python train.py --num_hidden_layers=8 --hidden_size=256 --num_attention_heads=8 --num_key_value_heads=8 --head_dim=32 --intermediate_size=1024 --vocab_size=16384 --hidden_act="tanh_gelu" --norm="layernorm" --norm_place="pre" --norm_eps=1e-05 --positions="learned" --qk_norm=false --attn_scale=0.177 --bias="all" --tie_word_embeddings=true --parallel_block=true --init="normal" --init_std_qkv=0.0194 --init_std_o=0.00486 --init_std_up=0.0194 --init_std_down=0.00486 --init_out_by_depth=true --optimizer="soap_variant" --learning_rate=0.00293 --lr_mult_o=1.03 --beta1=0.95 --beta2=0.98 --lr_head=0.00561 --warmup_steps=200 --schedule="wsd" --decay_fraction=1.0 --decay_shape="linear" --final_lr_fraction=0.05 --batch_tokens=32768 --max_seq_len=384 --doc_mask=true --z_loss=0.0001 --train_tokens=166600000 --max_steps=5085 --dataset="wikipedia_en"
Each number is 128 + 24 x the weight over its row's rms, rounded and kept within 0 to 255. Layers, rows and columns count from 0. Numbers have three digits each. The size before them is the row's rms in percent of the matrix's.

# down: layer 3 MLP down (transposed), 1024x256, rms 0.0693, rows 166-190, columns 0-127
# up: layer 3 MLP up, 1024x256, rms 0.0728, rows 167-190, columns 0-127
down166 098:128133122156146110189120123136159147078127128136189141122129106133151114094152163154135114090130102150154113092071119058171125135102140102149086144133161100089159122108101096140140124142108174164121143100128139098117181155116158122148136118065120137132096138141115104170166115122135122110124123123121135130186118091173120119123090145132134097105102137091128097108167120177118138141131
up167 097:088129108106160135101168145112142147088116151150074124142118157169105133137111091113153138146103109113121130118116151097151124128147138162089092126138111135133131156172113162166147133066114116120151147139097087129092109112128097115138093111133119143147154154119152121145141122097126115104147125147129158166141107141119130119124108079103101143127128164163121132120125119117101152106117
down167 097:103115112123105129110105153109109118109141146118131148113118072115157084123109122126100113098102127135134114145093134160127128160139109091151108100113142117178153120129117191141099203107136106122125098131174130177174170139126126135150158127125140149144106154148135120103175156097138131144125128143106108146135106114138132152136094100137115110112118118172159117164156136113069168131146
up168 087:135130164131110109090108138123123127171077126106122122109080129095100152153121114169083154131112125156140103117157146149136131119152105151164114150122100064092145148165131102097191127118135114153117112108121106108137156091147123166126159081126118104098141118133078136163174127173162109127140106122151178121111135179149140145122102126112158137129069139122109123171111161119152117124123
down168 091:173127107096160109109133155159131111117127092116159115084138144165137128099156115143113160118128091116093106209133130111145105129120163110150086095134117122111128134128143145138154116109112126172187150100137186115141093105131102145143148113140144152117149158122083086108145164070127133083134103142137119138143140101130138102135149107118116138094126166110153123110127129138129136159103
up169 102:113167087111090081135118121125121082181149157162083183190107109151147136091092175144116095143128158159140150105144130097123100136156067122116150117138116135154161101133151160120116093148143145113133114137174118157116144127153144125100143119139088116131130133124159147126129124134103136130114145139158137126180126137145103122133117075146139150132134120133130100159115115155135130180170
down169 102:125156131121111129089124125154151131118153141099115110107131151159118091094128135130106110185103123116127157131137132135154109123151135133160156111137130119136109152109093128139125116112126092085139157090075157134147129117124105132156092153118131154153155098148117117136107079118080173160152133150103117091112087132112114119112134137136169133083113145136094181156129159146074117128116
up170 099:109141100142141111128089061130157138111149110129120129115082098146145090119093115151129134155136131087123108102154124098085139070176159150134128116130132100117116092119137122133104126149123133140124143116092129105096132100116115155108134084140090134130120175114121079135141116124158166106137085124129134083148155150157116122127127125163107138097140163130125102164087105089145103137110
down170 097:111128114125134090134161150143117120150124131150085132140125119117169118149127128148103141111093094105113102129114129155116107136126129150073129137102150142169129163139118108145139121143135134067132141123127119142116144115131124080126135151125171087151126120132118153121078136094067085137084104089112116158139103143096146161165155153128132122142178147105113093098083134092121095108130
up171 105:179091101098142092139118114134158098120116158124123151135129130090120104134126100147161157092136091145083139095150140123101143125125159122094149108143136137136155142162149132130172110141161151099131116088114110125121121135140154133138151162096126115128100150163105133138110104142138120167139128133107163105174040140117132157144113120141170108133124097148122095150149108137117118148134
down171 103:129119102140144095143148133094128090137173101112149092166123142120134126092159130112131112150163120125140124139134149116147098162052143151159126101150100121145208120073107159133073136128171117156093109122134114135161109154101115096114174146110110154155131136114175136128172165178148132139108129183148136137100134134143100174104151133115125148148137145107142138136131117176103123141104
up172 093:111094144143137115131098114040132138092117162129125135141089139118095114133123104124145100096107146098169106143146126111136116133169155159102163160181185095133173121114154090080093150155100086110139115139105158116120165149143129143159114162149144095151122134153172100145083157171145120124153116138166150152137139152102142111134115139146112160104127157114141154170128140154128118103127
down172 091:106117115116138104127126147130130176104151155134111124147062107122092138085122094111148161147134153085108173144079112145125108113129107134104110109120085135115119068119093100121152147150129141139157091127129162107140135138114137142155162116124116097129113105143147133104155139115115163088111092098105138120157154139148128145130103109164107121158137141127152157132153105107165106148125
up173 101:141112158152158094142104117104119090095185124119124122108147134154138158096127131128099158121126082111136133145147096115124141105180135111087078144110150151134198140134128167144166141141107067080185132114140158115128127124161103114105120137145110148123156102103144127127129111109136137137150140114114138134148127126094152114137129160106118114115082134131128110145091107135118106124155
down173 112:115141101137111125123124119122131090084141119144084133123116123104107145149133088127109147100065099098114121141153128131155118149148148114108140129111107123148139129109107122145150128135147094118148111097167147161117140111178118116158120130168130154130086134152160151144151108103116134121077108103133156128135152149121134142100144125132086126127108171128103088099111128097115178137167
up174 094:136122122128149146134108110107138110120114112140118124125126117147120114111145125156151115173148136117083119105127124133111152149123130109105143115127118155184100142131135099133137115101130124136143103139156144098156156127133085105115096118106145192118136136076112083131085133128146105177133109123178127154126140133131132104104101168132139107129170114143181088147120120135098153174103
down174 096:137149154166109121128110133109178100135130144132128123107165144146151119146124171130116183126140145148117122113163095130134133095138130110157124119086069120134094127092127098133138160163136120151065162187091142115123129105153123146085171109139134145134125155135112182117156123138131130175165152101180131125135127112108171144115144135091126089133126124114144105148138116064148148104139
up175 099:164168121144136153147158107150125142116097129115108079115142107131096156163117135149104129140128141149144144116096152132110118098082107143118138141103132123181075129132112151135122118120092122106136137111145108122086113109130080158157129100109132108137112129135131106156127118126115136105122137124161088089140105137140111112101080107096111160127102122171095131167168179108144115143175
down175 097:139119111125130094112115110098138144131143142131103107110154148118114118149095200144123141101183122090122111164141134136153144155160136198108135121138082141148114141154118135112140165125118125082121152137114132140125095084142136158140179157111093175135137103106137128114127143209117148098162155138135149134123121117156113153135106104130136152110110133130113118179100181156102108095124
up176 096:127161111126127128093165153121107128125166108138112145113157088120108167087128153133138135129122114119083134132134157120143159168138170135092160121200131089132114054169134157128103127118160144126098103120086130094173087108107110164087157118172131124119157125099128142109130097160129151125125127078122137126125115077166112106139127093182125127119118125205144126093120101127132123134168
down176 107:078151122125100106142135121132131129123137098144114126087142148117079110102149189106094129125103095178180136151141101140096063135125158137117131134119120109106140102160130108093123115081137104146169104113137141127109147083133099096099141147135073131125090094107118119106115165072094094135154143130084081159143091165154143123124139132114115173152119171159116111135109123104111105140151
up177 104:149138105135155138137092124101122128152112094100134160129112168127152163097122129128135135156111149131150129137099123119099125108130114154103116167133130105119097146146123124160089149088131146102117146153154130103139099123132090135113099104138089190169095157131084117154105145096066102150123164107171136136125097132098092130087146143174122109136157144079127082154145113129152103115136
down177 108:096081120105068116116166114097148163104118118113151141178111153172153106129157103118139077122099113118132193146116145127150172109138134150128122122122125145171095151136130102110151155094158155080142157142125138148106138102120128146114120144099090137133140131135129112139134160148140097109138103115153122146114145158080173130107122083153148118133104142104126130125109151099097140109131
up178 098:107143144136134135123133122139100105109166135118117155101149117163086122117122076137101164090138126098116161100172096054149161129158128164102128134127177154139164180159127135112173126134128142143131119101149137130139087153153122145136122084135138121145131115177106111181141168129148119139125177116129165148167126133172121161153155115153182162078088163094142150160151098070095144100113
down178 099:089132127126104139134122124171135156140130122118097140166121135133107111114108148117090144127147129149117161127141133141140132128103107151110117132120131146165140110162113081154093135097130156115104163132142151094157091121120149145167103125128072165126133171080103148132146099085119150132113147181121131139113097123157106088163149092109127111146156133123112124149120134122111122139128
up179 110:166115130134122102123158127072175148129093104121138112078161115139124138136085167140137121113137122111188116162126164145117141136120115104124158152117152148073120123146145169137139114152151138157113137107125157091150077107091159184172120135116086095090143115144138124138162151079096129112114085134154175109166111109127093136107131126098080058155121124127150130142087138142141085157084
down179 108:106151084106081137067093168118121153109124113172112131115134104082094126156138134109108158059113143146142164104140122121091153161136144172145109128129097140173155144134102155121132127116133113084119147117123121128148133146087147128137111107119145112104118145124130181143101147144073100100107175114119112107123149132094117086093135126134163128142120125142110073132191136111119154095150
up180 088:137112144157171147139139108100131132110125104134108137101104155067109123137164078147143104091074066131164141116089121111112096089125160130103120136104113157159129087121100129131103153136114144139111114153092135140162137105109146148117132164130171104116139112127170127175114135148102090129126110164132164108150141062083095168081189119104140111145140139152142168098154128096195168125114
down180 097:115115136127093157170096192102107144131123162140126130136154126120105114167136102104123123121144108104154160150128178111168141148123129148091135093112116170091178120166133139078136128144128087077154158107138164159138114137151131125114096150107121125108110159114113132087086148130100144095138122187146117092128151115141140161123128163131107153121129106121142126145120136125131109132139
up181 098:149102110146105094140143114117138128133114158108123115103152128148133122131148151128096180109126109071128096137074129093134115181153100167130124127108109124134088084131091143098144093087111115107186107134123068137142151169096115159080107147145139121128154105138135132126109129141140105126127153134066118142134107129132124106148150152140141120170115161138132108144108124177108117146148
down181 103:099096125100132131200132105074126150111144127121189109105158133155124118132150136109129118150120139154112168131128143116095124129156131124125139142115125101106143102107118139117138120089109157180119132165163106094174139141108100135108151145093091124115110124132131125117147083145134149126154165113144073150127111107135138123161157120123110115127111106130167134136150152131115102126148
up182 100:146131108168134088161114127116123104151145124131119116123121109154125137122108128194090131155165153108148134117080082138075118090154099143161136147159142114115123191116120075088130164141108136131149155108167097120168104148109134100108134147156103142081165121138134118112106173161146128147151093155132104143121164146146161145101150137132142122122164094112122085132149096115122097110156
down182 110:115144139133132137144101106120140105133078126133175121145125123115129123094139127149129119117159208132100117119149098113112101146125114147141169153144123110154119149133126116145108164137164164122100126103097086116136120152124149140073139108136070137151123140152129104148158110104105118133129115129145112138136169107100157126099136175130071137141135170114215142132133140135123136136122
up183 078:141138109129165139132132097129157104122116127099153092140159114136155107102144099133098133120097134122111152098149140116118107135123122115119119169097173128131121115138113107123081133151115147094123119080071124131140143114139098097111166082144107153116101152084148172132157160127148124148127112176060088136120118175124157082132142130148116164117164148128123144128125140131130146130145
down183 084:125148161131129095163143159133099087117152146152155101116127100161134089137117116121158201129132116117120107128125132148125112111125143159127142154123142131132119084150073159083110158102103108164131136110162108128157137112183112132125135174137168078137110180112144145138152135074076108114121138169135114124151164110140109123109139147129115138129104143147118158083149130103114140180118
up184 086:111131127126148155133103154126168117127153111150166115105140136149149150147130095177111156114133143122110108113121143099156163133174138099131138102144152114166162134113143143151113165121092142112076061122100123174129118155105110110124139103130098145112105133161102161155117112152129102117148136176160129118086134088140116137111118124114137100152143131130156143132111103154116106114121
down184 099:171106153125142152092132116068131162126095135135132158149080145122108116108112199116133163118118159152122143111126119174092127117143127138110108158155140173127111155164117112149170147151126099152160179103146103157178128109137130147117142132109104140112148115133125141141156116171138161135136113133135100137120142148096115140111106130147142119132103130093139129107128108125125125133145
up185 098:122118152111084187139122099133125136086132112074119128121164108171128154151142141161116158135140113146108112092150072121176137143124129132093127151100138117112125116103135102129128132112106119129147111146117119125122116166134139109136094164142159132098126153130118082119179121187127129143141131148098117123129159119151154142093131094126150125104134118138147109139153163080156107158165
down185 095:142153099133129188105098088132138135151161129136151161157107125129107137166119104108126115078114086116128083158156097142128142114130158128133117099109141108160112133129113139090099187145130142125148158103108150155160153136123114111147160119117143110134134171144132108136113125100134135112103129111156096143142146135114165124112138114160126137114163108115136133136164107145161113168175
up186 110:165111175128119137135132123115111100103138166166096115145132144090091135148098171097132090135115123151139067119137135136121176128111145126159130102101146160109092155147102113129127147143115128098118116151088202071141142133141149135085088150100132141177103153178137130122125114146083137142148137132126134184159169117102115190156108119115128174123142142099131130111114102153089136107152
down186 115:108142118144144180130159109114129124113123149137106090114103112145146107105150085146126145110153121112107146105125117085129139081143115119176149137122115162146102177078150137102107149176108112124123106124134150134125086159161117114113174126163120149090106171119123111143107102153099122113177119131087140165143142117120157112107141125140106161131134168139146156105106084132098102106118
up187 102:188130115130113122139172129146106138121124094119117155139124140119142127102129166131131194149104142058114148130145155116157127155168120117131166098156094143124119135154131090138127115094144126142170121103151136171124074104083132164128144135141114083097131120166114136118123123132109167146153156124110125108075122087131145102144134143149103154105142123089102151127115119144125168170185
down187 097:129107131144129134150163154149134150124127121101127117162114104086158122103106156061112102158123158150070142107161090119143129109132108125138118104066111108114124155091141125141126123109178135125140093145125140160090135139150143146114139132113128158091164096157102113108142114153111124165146119132172125056151138074139127066115166159123058137089164131127154166168137187148134172146130
up188 103:110112139107097184163131149096149086130090119147103099148123089092106126132128084134154149148130135134142131094123157147175171119138130080117141114157106101099133147131115147139098162147119127116136139146185100082149150096155112143122137136091106161128122140123134142150122138137134150107144093154141119077149135107128165160078088157104124136093108082123102087125163128166139138104134
down188 100:101137152175073134141125132164112133094121102113133131118087153154083160097172154107158102083152126163110151134134134147136183142175123123173125111138126125098137085116106163165129120098170142125145110099113147130148083144137147146130166120182117121140118065077137128121150167133165168150161162144078092118095144137123138132154149105121142126111133120122089106166115129132132136145146
up189 091:109094174119153129097088158111145169127118143201175157127099141143158110113108104127081099162081135138135184126133123120192159150130130116111132138165109126131143102109154108152114105128154119117134110151093080124119102146106140129132110142104148156158125119120112124135125139162126116112115131142126152137134148131120103141133149147145127124133101154134067133120147165145133112137131
down189 097:103105159176111157127137138153119097146097158108102128143112137123163130123148137152141133114087085141145138129127124073117118157110115127139177086115146136166101119071114110149114130136114135112153155115095121125137140134137071079083181128161128158154145126076120129199072102108117102153113152146112132144097124111222117142167118165101144165152113114120150145125127104147137123128101
up190 097:080158089121145112133122102108148106106130167129128142119111128121093138113159134143115116113132123107115153079142124097135163105142141121131105100096107087094114117133135104104111118184157091136135136125108126128089097143136118123122137112129076151071146134141143121150134139191136081185157111112113124132130126145185139128116115134173140120132121101173115140079110117121186111150114
down190 091:178073118156137163144150170150119112114137145127140150108097139139138129112103110095174120110119158117116104153083135168098140109111105166110144118154154138122179115155091115125154160141114116126151132100106182161125146118175114093125136132145148125132132101112111109120143145089109131109155112113126157106129135132127105138127113083122097104158127134085156133160118121169107132122128